Weights of a small GPT-style language model, trained from scratch on English Wikipedia.
Architecture: RMSNorm before each block, untied embeddings, local attention windows, gated attention, exclusive self-attention, capped logits.
Each number is 128 + 32 x the weight over its row's rms, rounded and kept within 0 to 255. Layers, rows and columns count from 0. Numbers have three digits each. The size before them is the row's rms in percent of the matrix's.

# layer 9 MLP up, 320x160, rms 0.174, rows 176-192, columns 0-159
098:158077160108173129075079179137134131119140145124194143069094157135122145107090084148187156147123096102065133146130118103071121185125176122130109152135201085147084170144118163123151121092130213102143145106069150185126178087181097157140120145143139156110196089102167103112113060146093093164112096147146213142129154155142138129107193128091150147149160137146121123081089143062167094109121091100117145132112161155144170136128112073170132132133104085159166159097162116117145151119114150
098:154125127086121110116151108128076126100082039149144139141163173148077130057143067127111109111162125123110059134150191115144153168070144137124127109125084089146177145143053151163078162094157174174141147127123164079118179140113096112097162164111135090096154146166109179082160111153144170152159145106127071109115153161130064177158123134168092181172151179177119153125146089180098120166144139127136180093058138133092159138120153150113140171079112109101101147101134093139103135121177141
100:145036192092135160122123163132141140132141171043106120118148133139133081202146155134113184133105206148093162090113146114109143099120131106076118104142162156089094123123135173099091095093077120173099139104154101159105132148111128119158111086186056142138117106093115122118121098110056100099145133132214120122136116117159102129088176119152119109183120102117071107136168121111137166104078090101086159162169082134194121138085106123168127124144091055124137113116090074151156082108151105
105:099133124104095132078101042127041137119122074121150110166103171142157099083118046215109169134102134106122160117099122120167140089122087131084107180059118173154134104095134103061126125142133127087127127170097120177076154148148105089093144146132151125142143144058125087123117096109132151111121089133068188123131096112153112112062185098137161118121127086166111137099136117139119132080190081116101173115112130110139078210140084099140110117104109158102115092095139139158081098114157102
105:171141190157063156152137110106112168174173162147107184154140155118146068135166119092114114196128133086141122104150157133186175133067127164145131094114232149100146135110033067148135136093097116175122101130126090132137135142109094066120175175177197149186141123117164128144142092121154107128201088145119134111147124114109133103131165079111126139100106143107139087112124152082124111130097084146169113088154139114094109148106107129069139117144165090138175090188130084111148106133183119
108:126040110121098121135120129138158095128166120098114114225094157032137183111132113137098116114108098149137168079119118089076092128123143119128222100118115123157117114137143131145108135113140119143113178134133106129094112093118150134088117126127121152100179154186142177108065124061123123084111066139141120125067101156102159150152078096122098125122168148177159153096172087117212120114135137128101132154139101148163133091167155132169077143202166120202106131091180115125182086140121154
085:154077115108160114077168159186132157086133109133092171198122109133128101124129113154121087140138141132100090142145165133091079158140093105080151054112097126110091161168073131117180126115141143188149164099119126111129105136117123120130070092149122096197145149125143138048099124090170200155146172080085160112106133164117164155138082123103119111114137122117071068082109100145155089121095138121091116118185136141104086185167083124168146167080151079163149195123103164132133211105106134
093:138126123151109146120180118127165151149064124139172179147103173097150202123147128131181112196158127163127105128162137098137133157157181108174167144084136135171137148118152135089137121128097185149116063116117116214132138124065134123150129181186079116132119155138124178125154108121106153144181129076196170178108096168148133119108122113097165150094121129133162115121089138206130130122126142167096146138159069162148131165057183112084103213123141161154106101150105113151101059166128170
098:094113082177148175117118158127164109151116110133148119100114138089136125155146122102157167110090134117131140149149150119037133169117164102122096068113083122105114121063113147129152066139102166139132153114088151194186138126097158152133130214136156140177084138069104120179084054092089129076087130111164166183101099123174089134129149102109171131115145095110107156092138116072114083166172124127085162132148122151182128099113138161158148123150079106127056129171172116148139197181168167
092:126163092115124112105131140110109129131154105156111150131116117165111162057088076093131186133117132161188128093173140199134166067142134176092145100167097167108118097120131107151099183156178136071117082152150133165116111122110118121091144134126116204181097114099091152114106096188175181181117087109118101111094100158136076127112143179117159083118163137151106133157133096123125117091167057161149133114116141120065112062096152080120132157148091105169080135101080095135057079132174184
098:136153092088122117146143116093106120116093137154156155108078243134084052151154119161164119164093116149132133124109115120101087134097151153131115157131174142083140143080104110114155155096137031095132134173171164198107148162126145186181101131121128116121184074149157154080116154111158154173110152098120136060107104090087118085123197102053112150160107129132185099120126117101150171099163126109140048122136090120135152120127131191125132095148104065115108160084100094138160146114126118
096:139146119195160133146126094110089192119114135157148096140144128125088118155152131125146121131148175138135171114132150140122063118123143070065145065159121143151130132118141091206103098106133083133166087101195084202082122160080139176142183151155118143167095127148083160077164160149085159183144080123140144125119145189125118147142158115105068142141080119175172096144148191136142106166199119145156082159116131106107173073147130130100121174116066080124140077163169079131139127097115099
104:107085105185101160096163098116099111096107130159128130085124180089152149143126138147166131127177153109077126078162168128115167116133125069110160108129091181160119174134106116153162155124151136079041152133154147148095124137123206138093092143134069092180175115086167097112110087147163166063148143151093089133109119040071119139143144117171149135156157158109043131145119088144140141131197151088145121167110147148101133131181204142180106151133147130142135165104121072143129069152138105
100:097133162132116101098070179138147087173119125124156108120073061104108128089114118136083112111104108102120073157128114178145109134131091074183128112141116143175112114134122145164183117079152164127145076180174102114109154125129151152103190152163165118092172112158100139097132145143167117104143152156060112161119189104170084169081133128139130137139163102122161121122145072119085127148209125098169124171084093050111112158086158187165112148191140139136136154117159150101092090046174087
101:118102108134144070171133182104095150079086132098138137126144138104165144141153107056155145141156112099076137111128152064195139168102124110069189150171160158134144089131138130135110131087162158105131095189095118133110161119174111136144102119153107085099223112135108165082125098146115152164060158157164113106132115157131077104090098125083111134120144162178141102203147122059128143162128095154108179195109107082200116169170161141110096081132103134123099089162104111116089164085127101
100:100142142083112166145178133128119149111128125106147140110105170097110154155101110084092111184130135148084113208108053099075132109157156109122194156106132075130180139157114154114175106068151180181139167176143160081130133123138122157126204103163127110082128115130184151114179115120125108115094112115136168216129120120113134092091117082095092175116126054103142092143073123071090077170116125081191085148057177164120101115105112121164099154137135123100106116147159109132149109133146091
096:161144142146145070161128192158128154132113144110092108091087088094087167129070066131149101126093143114136149148119098125110165033125100164127078139130133119076169130116108136151150099098094186111080139157132092056133129089155031086188123081130107145160180137153217083119085114141148147128086074096174127133194105101060128104118132109134165122134208107090120152129133133121112138108116127161093178121117144096112106113092100140095163128159108121161145134140082120153185142156124110